From a checkpoint of a small transformer trained on Wikipedia.
Size: 8 layers, 5 heads of 64.
Architecture: RMSNorm before each block, rotary positions, no biases in attention or MLP, untied embeddings, capped logits.
Training: a variant of SOAP for these matrices, 2237 steps.
Each number is 128 + 32 x the weight over the matrix's rms, rounded and kept within 0 to 255. Layers, rows and columns count from 0. Numbers have three digits each.

# layer 2 MLP down (transposed), 1280x320, rms 0.0833, rows 120-226, columns 0-63
104090171062151129102096116125144119070148114088143076086133123103133146136142138114120124209150155180149133153106176142104165116176150058129128090165131106117129117171156094071103107184105176
110168111130188145145130159114122096139150135136171120152140131123089161167134129100123159163174161127136129103119139142134087095151119106114099151133139147118139141158099107142081120097136102
125092124155119154098109176109124185147103175113163115114118120144125143144130132145168109151149110164166120089061125186145097118099212133145129128127123183135143184132137104149114132151132208
126081187134160127122201143069186145129167119127182119166128181127116035057085101070179109114147161131116109126135124085151130060109117133084146061117130155126073125066113109080169161207143128
107141130080118125187103137119133135106082215079110061094129074097171121084098147142098164112150113169146114103110131125131131186150164174144164098140106060053161128160062124091092096147076149
105117154130126108136129143112135154111143128121123105108132114122141131103140137148126127109168129178142133129103115106155140122149140121126121123140115108154140114126113096120121142144108139
139151141087104143115157081120138099148100159130100119051149113129213134102158161126147139156095147097157106149179098099080167147108158201188150129110099115135148114146158133116165113215106172
162136100153151159124163115166174122182136104132133200116122097141181136093134103145135184133174162124149148099177123098078152185142151111075083124150104146145129123101101156119099099147142130
132125077118154153106091121179106138171134135088128131071090132116128217110138143120137134120121126101129146144118119102119197135110153190104128153127115083143104105145128093136104138160090107
145186137087177122073106151149129145154080145136152107096093174092097119162118110121138131125116111078065159107111107074116117154111096099094084135148137098109076129166103101127171067068114125
120142088115090148175102144063144172039151178138179166107175147148144095114159071147124170166196077087116117132083121106098128122068187148112120098148128149097093153104133132088154169168105137
162126134109071172123099086114103140167079139108130112143166125093126161143174101133174112178148148150140096150131088116121146152117081167140180162197125105111063131130077114127098084143095085
148150124157112109184134151162176094169090105113108091116127160066156109075103147123120106134127176170118167141176202168175128107159122173137121154075137144121132161104058123154157129115139072
145125149109135191166126153108065150101115126133091107158119159133229158112105161178138128186112086162115085155151139067161100168179140148124150131164178049133125097070096152087109107142139141
127096117198131119102130110093084167120175075116117115114150145141077118124115132151144097115131152095125140104105188080157115161158087141107135095140135158050191154114078101197077126091122122
066098121085172122074104174122122134142162148122112131137143124139146117134187134089122089117176102137110074137213069167122098122117203159170100234136168111112100097184075138107108167176095152
112129091110138137200068100088100128117137123171184119117069109138143139139164102142122106126114181140164094105132113183152147122128140120152098108160152171161132147109131108080143117144171135
148109134106167164142101135193034125143132126112162079130155139067129131125115117073099159171129138165126118113090141102127184105180152146173132107097168090131121154121131103164156160151143147
185121190133115189122129084104128122124192143084153090095115147192152129119175098064138150060137041124141127110131163112115165193155132123134114107104136064142167126140095091102087130135082140
106120144113048081124142083096101103145126105143153096126108114140139159136112165111128116158147204183117136141095147148124192141170139101107090168130174110093130133172120113126102143106122152
143108094114072118149137156113091113137202101156025149117100171133187143155160118119129156153114188108129143211167113068187178128089098116158182149154138073121110149102176105147122103137117160
174103121082124143142104048126127147197080168082182147144140113152111060130098100165093132149135128163184161090154130111105091115112097132097133072101119198134103088079164192173140194195164125
153126184181132182119132118067097096124151130147138089107074135122076090098151140148127119103084113082146163103125079071113156108121168141092129190130088155134112109144141171116134087174103092
108119120097083079078169126108147164126134163128134151079190088116131112142152145106123145137100092089120113032182043180147154089091139153090112109133165111107093094130167139166124127131131156
105144157085127128179175175084112105064145094143090115161165130149117149114093187134123143135087140111109174102183191089111150126201159141136141151151106083114131134133127133119141155101156097
137122102139128127118083156146149114104142134156141137131114139131125143162103200148097147120132145162148216138202114095136090102113176149181132086121214084110127110117173173141100172109126147
147106083099116138179171157106172177108160126121105123111192099162130165145164105213100111154108192121138085182159098107136182107197230054113148147172172017094122183147119170076118150158107141
139120185132107114068155147106102134127158120107153136118142120145149150085109198076131165149157153127123116117126119129101118172124142113123093152099149106093158186134177108083134095117111187
209172127102098128149093092139127152190110097109140140119171087099115174145165111168085139125061137159086120140097101086136155130108102170175120093072145144124053138145149120091132153131157115
155127157092068162141130106154102102153128129078148097131164175127143148131059151109140131133176178157087136099114137137149132101080129100119127126135112100148132142139145093153104120109122146
165104145095088164147162136073127093122126156082113131092111184124154121131190199120134163165107123148161081174114088079114130168091175082129101118159122066052148087138068154063144109135083130
153144155101145141149065101083193132124124078072136150097186139108089045085159110159156161126160100098156122073109168174160124024215085119091074130179104083092152074091135128094141121154113117
147121097099102178121115146131119131173140129120098145171095125074141080134097161192089143112047104098144076128142115145143087079123118164148101147131159091092116146128143095130102167101109154
108161161131089151136084129126073101086160094083097111120172145177159134157121246120143113158127183004094163147170123176120018135161153141160117101118097193167126118105098200130102138115148138
135157155192123138166148087087136119160117161072162063187113137151112118125108073140157181115094137140071106205140128152086143107155165177105098103171187148101108113166161195128082135080117178
094093131223149155128156154142084114128139170095153151162132175160144060134135057079131162135162109142158104158187146154099145102082130187074139165153126132151059114127138179153068145092141156
101164101168095087103104189130117087134171137150145129139108132093152172171111075104151119127079126203128129080115129146171196154141100132106197119151134119124132136164165115102113171124123173
133127130156163145117163086122140125108129137066103120111106135123181122121127134148161185172146081150166107132141127157176145068132170132105103160188122114095115117147059133144125108146139133
126119104130138165130143088127142168140119150139073137137023108094083123148197122105125169143089145082117137129151143120132141161169073162119162156117154101102146117079097168111176165135150153
131075146097158140140097104103112116160103204164069088102131110147115122094173196135144108104126138106132156142106166102054093104114133193085126136089151108156069112186150067103146176146105120
131129143121160124125141131147118108138127117117113132119135130160125121103115117116118115139128109122116130118123127138134134133115161120139115145125129114120113111128107164128117118143116124
145136133154144156157104117145095071144131159128123081116147183167146084124133092130120144173129177075077109172154130126145160180086135154080154118169072118111115144162123137081080164139146131
163115165088106158137187109134080130117134107097149087142138125079085133104108143100119124165088171132149157066159135110088087141139122156142101121163093117123111144101179124096071096082198135
152136163154161110063101180097099103143118118057161134106139088101159130123079136089122131116177079188120055079076142089111153097057108061135084173126112142094166143146146077101093171083114161
103121147098101108080118031112200121078164123108123125110113075163091097172181084101115124124130166103123091126133148157122122153109147113130115106113102139144075177125119139091108169089049109
138119146107033184157168120117141131136171160110101169068125133139157127095154150134150146095113178147105092132148136131131092119064157166108095135176155103145140124009162125139126152150168149
092078071091163153133142112126126110165095193131105119133099137176081197197106148169057119111079095146128096164113140130109159163150134149151142212145098079077075079100137064180105147195125102
128090093158100155142120154138125177110097069102190124146162119114106148096173140146127140178133105107123132096122134111103160116120159139178135119159138126123144114129173082170165180114139150
187125177108104102162154174180168137177139104160098123131154150145140099125126145144118092108083098116135118100071119172140139150109127116144103122177110130092125140066129086161184089163137196
150149164190115104127088189149086149114131113136091101175126209125167079090121171164135157064166151095187068155111150103070134123156182071118129098159149130152143115124126095216143094128122068
155062053183168118160086134151176153094158120114139138087133131070123164149168080078128076154180147048146112140123154057128084088152157182169139134143154100095144101169111032162147130157093204
166106135125135138101180134141090031158130091124163105133094075161119166149123178153138172158127115103126138186067119113119140109151119141138134090107087148060104098097125103152115125128130136
149053056149179141144150132124140092149172153136097148108172146136076188052168148115123163073139103136097156129133101167107211109162089136142084161122122147111095139115068114202074195141104197
102098105082116132146106129147164149123141126147145146103165161202077112105074182190098129166112098157081086141136124081104175145163109085126163136189113109093163121174148137107142149136148185
118138069079149128133142127088157146078140133142202100118125140113130144168185112115121100105136179098160148104096176128118114114120218120135141148095122107135100162123079126179074148128129051
102069116094134170126098159120116119183121166151152091104118131117153187141124185155084126139106095129067184141114116094170167106120169151161137161136105092113115134123128127114123151163133112
108148153166158119098158149045133142111192163122084125135165150117135080193103110140188176190151169154129168125200138142175162088177181063099086089123139111150126147221157110123068184190218117
050134089133078182119166074148136184146095110130179134078124142155114154138098184101114091161108108219157108157148138107140094117088121150166135098173162114142135150151105120057080158154152161
177095088116131052171164141138168113184122139187146121118179099142096116139136148097065178128114124102150172144188120152085140170102087145144173124106135109188153104115132088162100123058161147
131097133200166077128086145090112171102107141147158165122122140179102110137093092097129124057109162149155120116100175171128097137146180147116094125119121142150078175122117112136214186122128137
141143073178081128130161112123181122165131141095111101136205143108114129189149117095145124104152136134100136120089116174109121147108103078092124122097104164149107159127074098120139090110125085
132140156123090154099116125157135108137170084185114115126121135135104136148090205113086080173133157102079076099163099122222200101072125110098162149128160097099091167106144169119184140125021142
172129103164050134143050135059103080201159084145114128116055062139107112050113098166137109083157111198140118162156054136155148095146178104077145074148186119106083152097160095144081142124114080
094136139140163139196100102117173154116076137104153119111096133108148156188111146109116193139123110117153147149167066147139137104057152132122141155082156077108128123142120089106137118168079163
118108124109091117155097122182182176083135112133077110141144097127136120089091112116100089152114101181109096186140150183145153085137099105184106059138135095127107101158101157171125144138144156
220120186171131178091126112064142127089131104113136110119121134160112159165119139102155151156124147112137117148139108158161123085144165159207133140150182094162113133125077152153098182134129135
172157079109132083123164138116192125175151073135196149084124094092212150175154149108124128133140107122198139149094147110096081132134118188151130168142082067172100106155101117137116171091134151
105067110140130158094109134160128158105171145134153155078099124147148191159149124108134157195118133084139119172138090131128149076105136137162141160132154069145131202173156157160100102148106076
142107112120132168123117121120150092078062129081149108128090143127162090059186123145096116123147099044128080184084133139132079086162111081122084121101103112120119102129060093145164149141131172
140135097085163168107163120094142113129138123157155194128130174160200139115127094124135124099140143110110129142175130146091139153107090091168151130144116155134147096092133119126133132161140111
097113127181071140115103132121144177144098169102162112135134137132107151065175148113086126164165102130133187101124088109147206141163153177081149082136078126104108161120118173093134065190092103
131142105079103127134173082090088139110127116096109140095121155114169121137088121117153128135139140154101097170108136128116132087143162121125091085145112106106148075180123164125093200155137132
152154198100140172125111089091117115141133119145146155102128112096136198163131145166102099136134137152150093087127143086151126087104158151108082103157104070138122086137111166097108120109050108
158149158063144093138160170097082103109188127101099125107156152137131137139163161127108121181100169114084120109100098124121148055118143146070120167125122137146102083160148144151126075181136115
119179172029132180117096194145184121090138101098111066148167168060130249108156059161134116115077182124102143202107205156159147120142151096144146149189114117054108146144159136117129148107140085
122091144042078145156165183211149137110124140099097132171167093134144151084091166149135072109171126132067108121116160136144156168110183174092142093106147095160119179105118103130106168097186070
160105183147132092107138130163110108145115181052128106212158131127136145138133198095125124112107150167118179123141131106105098147118184095121122130132126105135123056125142132089103085090107116
141128113091112153121110090123125158132143171083095135128092148080148099109145123139115167128031163093158151134136127155080080141085139147076107163094140097113141117142184122168168073123123133
154071107106178150070080108142128153168143148123157118114143108138132105202136157180114103146131128085165133135134084105152182128131175150173116086112131148129123104142126079080091158136075087
113111137133119119115164098129098106129135093097132113115146148126151160189156143146104135164114157137071136154122108096111130049133117091138155154141112134115086150083120100108119134106110173
154084141081168155133140139128073188138133103095161119142103122131118138131145149114133116191144159111122128128160111188122151140133148078118125107159067150112125114151110131106156108131110119
146146177118186138096177111149083083093129110153108136146105192171206180105223069069060129107065124092159149118129123171170111141120118069187142100119183147183128119134061149180113114120161199
132145131115122143122153108103086127060159209127221094101081164083102126084103125111166115170098095138120111140114138046162138134114137087090131124141104108118114174160119162132093159189178144
112145119119105147091180041098119138138196163114119098105099155126129131052163174105075145094177160159151098075142129120175153098144160121116181106124128126113118153118086104049050089102086113
110144123094128178100104126099124136168129109125105171121115146157127156086127145144114146172106101113102155131128109117155141092073143169121094137147106113120116143143176117086112098091077134
176145072141129144191142120068118122130098098163091084151132171114108184145137154081177110041147180103122132188119205106168166100103152124113048111090155070126105071165106165122112146165168044
135154132134129155113149112129127133098114103084064109157117130051114152156099118088148138135109168172126078148162147105095087121140171111110107110126099140136123199134162136133102126105152135
097170150135144133146176090130125115119142150106120175130165088132119096170143135129148111210127149130099056105145172221075138113138120130099168129055135141149079186114149183115171051126126143
192138100098163148133052096115141054089112102122122159118126136189200133173105132099143167206092154123184091149112137079124053115078182103080109139127068147137092164143142165178127158102113150
106122095115130130123121107111110081100088042108128099139096101128132130162157130188116170107132144128128076094150148184131128139126154145134141131127188134127095101150162094118141108075123149
142100163117088178139130116106061180109142176128148133086139185105169177144121168131134170084163118193119092148151068131176108141097121126145121111111104063132104133153147097127090127122131128
140133171065170158202176122121065123164140117151158107134108174086140137066180126105113114164070095143202126133118183146047119082071120134072137164119148124090067098156166130076138096137165150
136136209111140127113120115192097116135136115081114178055085177089126099117177076125146184147144142153083108143104092080105196127089119081136121152083141120108093149129119095065213077095161142
134091158102115154145130153133121117160112150090146073204118114118137175147138121060099181161171155091134144128100147194120062120111126131139110086132119091061099161167122130100082123093147124
134129123154147100152084123101169157168152137180157152109092127093082110141123116159116138129135173065148133120156157147121173084138139108176082145120135124158117196146148087159072128101146138
119163109149156226105162130044160145127154126132179200122118171104091145164171122155138081113135136116161147120139113143156150157126166120109072138165171109128130093114088154143160076086109153
136100120093145114143142128136186094166170053190127118003144095077110192087122140150132037123109131130091150116110133086199116132111126135123131132152145112082118148153158210136110105130119113
124088109121136129137139123102165220104111121118081141081069151140121105115046139125109096132129145129128181149103136084100086068127131145116115139163133133157096184092132144142135125136121098
117147122122129131077150108115136118118099132119109126134169136107135141125131176094212154178148159165103124164146149089144120108124118153158071197076157129155105156171089131115130116131114157
146080109098091102090151125169152139073147148137157112156118156058073168154138144084153170109145142144156178178116137165168082109121134085099138161185096152114105164169132107186143095090184209
132126162111098089133169095090176135140093148112104123054138153106140102117140097128152104057165167107158147070150159169135092082126111146159064171116099168172122134171118125113092125175113185
179212166100142080090129144113096152172172109173129110137106144087160114150114113125123128088127071146111129135098097087054118096121144143189154120121113050101165118074168125129061158127187133
160110158144134143082087065059158119148122120110124131133148129126118152155125158100202123158134112138186153107155126134135126130116106095080163149144139107066174104135126161111091116157129112
140092112126193112161147133170140138162135111091103120124135105104114065111139152183159102157120121168080195107147144183115064161100103109121126164091145117149152119168188174125113153100082129
165073109112101158141124095118155149119140184203129119083151141106127099138101141130135112118075196121124094102138119124104155111094106064150147114101107135169097111183212113197159148074103108
118204168121123144098167153087122109132129087126160133117097169150154131188169148156107115150119111167078156110136151119139099118134139132131167140130094143105088125165126181171130171106158141
114168202126113177102092110126110150057219141111186176174162202083152115126099169165107122124151077176093153165186123129180134109093126132130138113178122154155122131164065166065092143190074149
# layer 2 MLP up, 1280x320, rms 0.093, rows 121-227, columns 0-63
135098136144140108104159100149139130080102103110122133108107149087164104115140116150165121125138065132125160134172129125115134136091103161136144055059168114144154139165126147134165117134137145
085148175094136146087126169146177170112189116132151086110162076144143086123093114146191119106156112145117071112094163114158126118074203154100170201142093158135183077098122132144184169142120126
075168152184148090142135097131137065172092113169192145163192187136090098102118124140143162137146180145183155110114116149125065161122122142188153140142068092064112180111175061106119132098097069
114173109102177126104144139127161080150149089100077156174087079097123067063089130141165132108128066151135056051154109156158058146160143145157051140144180126151204133136076048172203134094101156
133150146122120141120150124109139108116135141090131140151153129154122134147124103109145153121091127180128168112166165135114104154130133133099123142137097136126132129107125114145116140107105099
178119094161142130111116172128142088135120164139088165103073115130077169164137132108109124128118160136091132098149115160151116182135045060042169147105167160139156096114118139103137099102149171
131129163095110085139131135130107138119121139099153125124148118105152146099149106122162177071094127079132158122110139113096114157097112094136159126096163120148091128124120159129157082052128131
117104127110185149124128120160064133129137173135117109112137114129066172141172145141109119136128132106132162096151142113117159122170083105112204108096121090121110113134140097108156136140157161
143133103177151146159044134121070132071098138181130096120112181034103122184097104185136118143117053161144172133157137143154149128144097185123142127104104124083124102116135127103151098174113096
166119089170137128141133175058132121111126167174172118132116146170140067105102067145124148094179070137102128180143125162167099154168123118166103111113220038087099134121170087110076147123133114
122160151084064140113103148117133055140125111159129082158146086179126123116127155120047083122151129120227141116115182135090139143115124113123104109099080136131130111143160125157126094146144143
147108118114105132099116173083105151083102187136173114185106120152113153155148074119138094056100113116165138189110189161132135082135084184158174131093060105096157090078115130125147114159087152
052123128098098119154148083131095134112133143097126109146127089137102080172102111106180123128151133102196151156089115081103156180108112165145167099110138102159100128125110103096117143095115181
070127138170124038136100139084143100145146086153110140127126163085136140110066099142161117165140125153126114101109103112138077152194167121135165154158104126165035142098126081139173187131167145
120118141134224097120138173154095097092104160070129130205134088132126174142115097068123137071225161137121133176110178093156118106163143140140105147096132132085149147203106111198115153170135105
092095167117161124109113099106145100098112097191141163154105200090177125123126148156094112140172120089140119108131123142147142133130164140136128163136107110133100128069083111217165126160133156
171201185113123055096125153165110078057162127154165118106188147119106195085122061164110095116137083103125154147124106123118140135109102124144117105145174157110131108111142127117142088148127101
084095115121127146170111125159138156143119158115152179105092154082126115117114188135144180154174168162120124133127101126100104108126136105118126144178096141090084149089172168062116139149202117
156178122087155122126131129138123155185134118124115164144156179096147151116141137067123144116124126098122178107094097127144153159139157122182155106130131115142234109159207142091098137163145147
161083137094148110118188135034162113164110159178138107133140131114039115072161084114141136134139105070137134199152162184161117118113160141168151132093123187122166108107175056118138094107135158
161122105145108098080198037089101135165139077145176093127090112108166074083115158098135112130104118107106097114181041129111115148164150133149135197098132131146125133131168196152120153141173198
141106141179121053117128183106125109147121134169115082112144066208092139073122152188189114047129101139071095158127174147044167072157116068128179053124130161118121137123124121092110160157183169
082165100094074168083128219120075187161091198128135155139177126096084149144154107170151124141137083120179162204146115165059148144181099115186174160156057170141141115170108174144150082156043047
183096190141127113137094138151080163129141117157121096135143100148142114116120083166104108114159138120032177187098061130124053114143120139128124113067150105122148155083107127153116119092130121
171135126183112115165144142193124093140168135118136161117151130097133149112144148130140105166138130156056137070048116128133130110096070105173150127125156120128124183070067157168136125105164062
099115124101065139107084176160177097137142143153108131147149137114197156104209137131149105178175093118165141075080063151120084103150173095083145102144130180128150036072120170105127113158100107
073139130111108165056056197196159111088155149158128067136113126149130105059143128119176159146113150103162151178171133118160123093112122166108108174039069146046178104155161062188135151083097077
174141129145133202094117087086073104175058142101163141188084161121199155112126157091190144100142144148116119149136057158108177164128064146118200063174136133189193182130125188120151120063148135
126095131143158095169172146088071138073146094136120122095129154026086157110077110136174149099130108116124116130073136123135133115171077164200165138100186103147130159130159152112158129178148143
131136093122132139163148126188087101143113160158143119126091121140139125111155120155183108114087090139103166162158181149105108171095179147163169124139124150133183102106140118071138111065094104
119107121008166164123102128128135120133071083120132164176124120093125122084110155162120136090092082139164163161179151110077107115079145107096145112167143205155169108078141101106141130080180114
081096161091122090123141127163148112175121134117096120070167123173154077121137129144102129072119089123156160125131112112132155120177060162102126088056145170093102113131149156121086166148125072
073048130112154081202152146152145133133148119114131216181066101114128134059074169081113108157144075132181096119147120133112086127145099201116142161085184216097087127194084107191155178146172142
176127132133124125122138106093149121131123128131212191151090077066121141144136112179124111093172119138154148086096134134144130131130151176152183085075142098108040109112113163127124141080092077
126116115154121143168122153061117181128149113091154147104197152097071137119107110178130099112112131109147154139110103151121060128162085144123150135132133082151148165131123122151124161113137094
089071185097120105184162102097086092133116178117107116115095058098085156114152113122127099106108118112113094134140141120122073163116097102137199129114166124135119056186099130137055077136109128
117140151175107056122110091159124109110109112091111098133143156121149092104112126181076103091134077124151075161161128127085130150128052190171138067098122121117129192078082145105124164154159091
118112150140131161146181173144115163105130161160115131164105167194086128125139110129182161145143091065135143117146099157115106124116094099108162125110147124095192140157154097111108118156118092
109131089108120122097123131136125138174083122134164148172145143167137104124110122189084182129120170116160094111103162113099141154101108113140174147111153185171055151148181141093076135116152120
113118129112133133095102154141118135140129130129114126141154122125152141127148123157137116111141117136131157123108110138138134122128100121135156112139134143150125126148145131132124144120159109
089163135173165149127145068101096062154124140101172130115222088113071168145150116128132125100135123156156106133087091168119121156097144116131110125133125141143120116179112123129111137105139114
160124136132119083158111122101151133143129079060134135110081065097103111175156107186103173109150109098170098127112171124153178150119094126156145130128126155158147156109137137088122124113083130
190085142052122018094101160149142170182104094123175164201145133097130092134081124175199181158149165130125100113094075090185126145136119139094166093127195183099127103184097068149194123142099114
085089113102138073090114100167125160220143108101138142087107140132152113144050146099152081158105090144140102091131127150127099142096146057188071144185170180119130198134160147110068162156067128
185068155147086088123060158145121156147081161095160116110137145169107144087126118092154024096190134138154061098109124143143166105098118105189167107106124162146155106129101135150153155150181130
126151131156096150118153132161114157151142166110099122140109131129112149126118146123147091122102090139146087139114073068066093134154147109136177131078128096143148133128135129065103127133196153
163161127138079128134125109132166107148098126137134079161134180109161158131105088121126085178153090083145164147153116142165093093105094125158139161142131163146172145092114155110116080080147120
114153093188134144152119114127125120090059115181169155101182133131132150049139117156117132166161134078129194142139134131090137130125152136133198121141112136139109123144103163121166127065190125
154114096154135139204025120147098094082082119155092171143220162123116112137141132112072082115134140139182097109129130114133143054078122105148144150126085182085146109123162107124184126107163070
171086050189115078106124146103133145121122157163185137172088162152093109127094123146140156094141123142069056142076128143128085147190139131074080047210136124074025196080156103121093123088166044
096121099143108090213096143105078029075155117175140138152083134093162118106129140116122143134114109141118068070150179107127134029109110110155157130112166169196158187163152122178152129107146206
153114104134166127120167091080121131152132160077143121124172216161113113194151086145074048142167121109129069215119117152150084130159180137109202144095121164150153154088095106137122122148071105
140116124155129125168108086170189155145078141105128140126163153119137129082120127100125094096137154153159155099142173097136133150095124115140122159155110132148127117080062172123100123107125111
141122082102131130119153064091117119121075150103074154114165200104141088132140143089136092129099172111144136127122164106088151139077244112189159145142093132182139142176158135154132044118128143
151149112103164158167105102126113172153102180156089137128069147157148173108093099111094150077134125108136085131135126145101171138163107144090162154142177110108151105088126138135127139153139098
089154120123197067133123118126150125152113063146113111091205106087137133109121139129185080126146122158093130165130106144088183138217086029153170164128117129132112117135146100110023111173077098
093150120198174137091072097138121184139142103130149122104196167122141124126104130151152136115139067130182166164043073197122110170106032121127110110130150198098195202111074181070092150134145051
131098187126122181106131110148121107142125121134117090133133110087146094112115122182110095136180081136146138127164079171139129085132118129194137086105128112097141098164097110112166124160151125
151030091077097118156130063113157087123123065137114083149164184122118111053142093130078116137120115135100175057111180173081093113099150148172113136088165142128136119143157104158123129122086136
149106080152121080145130094084128149158116107101164121111117079140099096056126104133176136111136162154142155117090155187142102145140098113110187143137132092117062105115107058165147101125138105
110106131117143169101087166129195090113138107160075128137126209084121080144102089122141163150126124087074089170095113121073088151154114091080141162090080121123140160146102166070145145102148119
131126137152171166122164145177116124084123136160166206167081133116178076057073093118081087105169127136088088077172112151116117142095109115158204190116138004145127185171144195169080124045065171
118141108179122179128136114102124128137091156176115183158156151134143127106081133120093141110117117083157102147160160126129092110132079166109073138100090139121195100133162114094132151104183109
112111088131156162108102184098140053219110112160101173158122135168107164188116126071182126153131132119118153154149064121139111109063137163105165070087096157143166198119085135127169138101132135
134072127085133120138116137123128093118100116040099073144213122132154082164145139165157129129162092050171095127135141146118174100154162132127100110108157073076139147109040110094116146119094099
103178134090092106162054135120138120148101153101134089110119138153093118150161131158148170161139137133054066128173125126141122087113163158058111133116170172129189097117050127114140130090175181
132197112167136102106106168166147123116100116127106131119150126108174136149148135104119123164102121166135166146105111090151141090142114108151235098038121126125154136098066127131151134124167174
135141136122147100121158181182143155131133138139126094169123114118106160084135085122132133124142160162068074090143113096173115139088112072057115140070151126149092078081089125153124102118111142
139147067189123109126165046100135148126142099078140099092126096122121165138127133122083108140158110100161090110124171111067101127137124158102118152148122117161192126123115120120169080101077151
069095156149122110109130074165133159145095172157155133141122152150128170184141117071114085145165049082182140146181136100144170155205092091107156093130062185088107152180188193093150145182151112
151121158130147124117193139119126155111159128126131098109166084117095148118141148074102080104154149164117166130108171129137107098130118130163118061044121151135132118098138085095101198163126101
115131146161111127108152130129112097124163093166151149114126118121140099113126060123105098126156110143105106129127156162099114122092155152131151117125120086111098106087111151124106144156157113
164182096130120101124112181067095122173091101175188077192103133068105117155132130149158153097103154126145066195155047114181119069138109110094154159120094130117134131088090100100114126150132099
147201117093103091159160099083130078138069174140061114157148152119097114136051122160122174110109157137121184122160094145126092146090086119070132161166086156097189110111084113117123167169125122
171146121143129118138116183200107107118112100109131091183151160129109084159108084128115117155077123155118116108161153107128116133123122098113164173127150154109196127121164118121139106092072148
106104134154158127128176166121109102147141130114108112158137152130176119174108112121138123084163111141117151105121166131107146149098100144099188147069124145112111171121091121147174137129100130
157068110115155138119163146118111131121069135181141112151125158072129095135147145083048195144184129072132106141119098193100117146055079169153124109128107145111128148125099131139138128168083130
116147094144105122041132181125111120093178098184131155107093206130131105135143094163192098102191037120139138125077140111128078108182135155144125102156089109153143087084168091111144131101109110
180154143178137165151181245123084158168125132126113152096146105127085111137114132156139114125057101117110086157163113145113134122112105097163094129131059142112104172127166119136060111135137121
124120143158132135094084141121092117206126116108131149143131099141112134096144111044073127123140071175100164165163131190162122176171132132180077150059097151135125168111084119142161163121110154
089147101158223092195183116125045104145074152120142134182222109088147054208137118074133142190205130073071078115048164167252109173123180125097066168083151183063118135190099212138122142094057206
131096179136136170162110122133080164132098151116136139155144122098154172071110139150129105062185098106027134129080156143132129161122126080163125118120095132093197134120075127160092137161136199
152069114078140157099142145143161091134137128168132044176102107141137111111176108125120160149121075143144157098130109122090084126176088111154097097138153149160096173104146126117190168148160060
194122132109108160132198185137139108124088155115130100157154123098103159121108087131178117111114117113140113130149149102107169113113068109120151116119155134141109182103108112117136108098136107
064136145155097135116160148140102138128054121127144176052135143133143173195107138130147181064094074100134161159079074132154171138184069039123114152078156150099156118185101155147103167181153171
183138133114047130123113211148124143095106116170102104190160092108086130159163111124135119168103107147159171072123102125110113127145134080103203179110133127093147131132107097141145162114135102
072134137147198153132172165095122110108126126114124105138167099121113143113095100096133078100152163107135082089106105130123166104110074131151210164097126107082168083148144148111062139113089087
145173135127128142127092087135105094082118144151132124181146144121085112126139196189155179130138084103106124150149147161111112072156091119180119116151074121106126131129166152065115111134180144
125127079107157222133079098116106159126139176119113179149160137139119172169101129162142195100099149139093103157123127124173119156137169148126112104188097183150124165113166080141148087134190159
095145102117134112160161102100152106163107114135121131110152142092136165161084109113112088137089114122129156174142081182119130178106131134128093141121107177112109133122100089198149134115093073
093111094109127093184195153100145145103166132156068151172159119127182039167051135169121131157177079133155104174118099163110102116121111080168101127141132130093167077143137138094093100167095115
096183056122149106062125118140095112106132148179163166112128129186139091109114146138203153172211157100161134112108136118111122099124105105095158133117206157113143160109185074118141129111074106
127219148084131109139131065122092170111144132146139088065168149124108088130123126127115133086175136180095119107121147088112133151119129117150127109071173145155189084148064107167157125083134093
121118102099082079104155158167112160157095096098138145122141135114088153137123108119183171145139148085088208156144163115166145102129094148126126122081090100138133176167101117137168095166178108
095156116150161123165057120093114128128122126116137142114165145128070091149134101183122007154096123133127117139127116078121147138168098123122168157159087124155139159140091137149185079098092157
134149099143134121154113073135085052181145136128131065079085105106138098117108114122154150108116129155168133141134128114160153181102152116157116111091165169175104067158085085149069128127139142
113131202141144112110143170091088135146151146141139111195175085112096146124106161130112140122164120091127155103100122126164121163121103140130142112084168086131114157103108097133109142057112139
116140120107084110116141077124118117060147114102159106132091128112149118113129141153093138130114120145129138140123100076146124079134085146177197130110094138119168134114120166167153115168123161
166156182085152059097103130118143117131109130130080083098159157117122148143146143128111100141166182134149110143123114054138096123174144114100100125076098139137136094140106097152093151112106124
114130167080088160077108115153134115156098088156113146135154128117194137138092164121082107160124125133185085115044133130160118123146110118133150171082131136110112115113082096105122129161110102
167180107127080069097123190157152146041133198188133165162111117119080130104117113060206134127133111119114112060144107149091076098130156104129110141126110072067099146138173178150141117050105097
081098141152163102111127177140168109104019151145187180092164139145147145115111142087138126138112150132149151152103113114117128174110105092094124102083062138143129155142140165088135089136122146
083194122124133058135085176096091148115151117200099124192068148189117103065144084165167098101172064189134119106093076179115078144095184100115199092077174114108138108118121151173125157114123127
121139168128070072119181113165117148145177218164122056159108170089081142159098152087119099112086153076127195131191089184060106126213141156112152092152129159118101221111103069175131147133117148
146132189158186165124171157133130098122130093152139112126129158132171180131115155152159120124157111126101131119122116129112119095159124059123117128111118120090112123112124143113130127151117157
168194158188154097109126090132099141151125135107137102156094120107127200077122146208198126121158172067122211176120115153133144108127108136146135104076110149072134138158122066167174073079113147
115097200137114107123088129048117107177138138125175081128099096107108152086092122164146184070116069100133178084074123149098115133100092197165131130112154150133094090030155173117124070062142181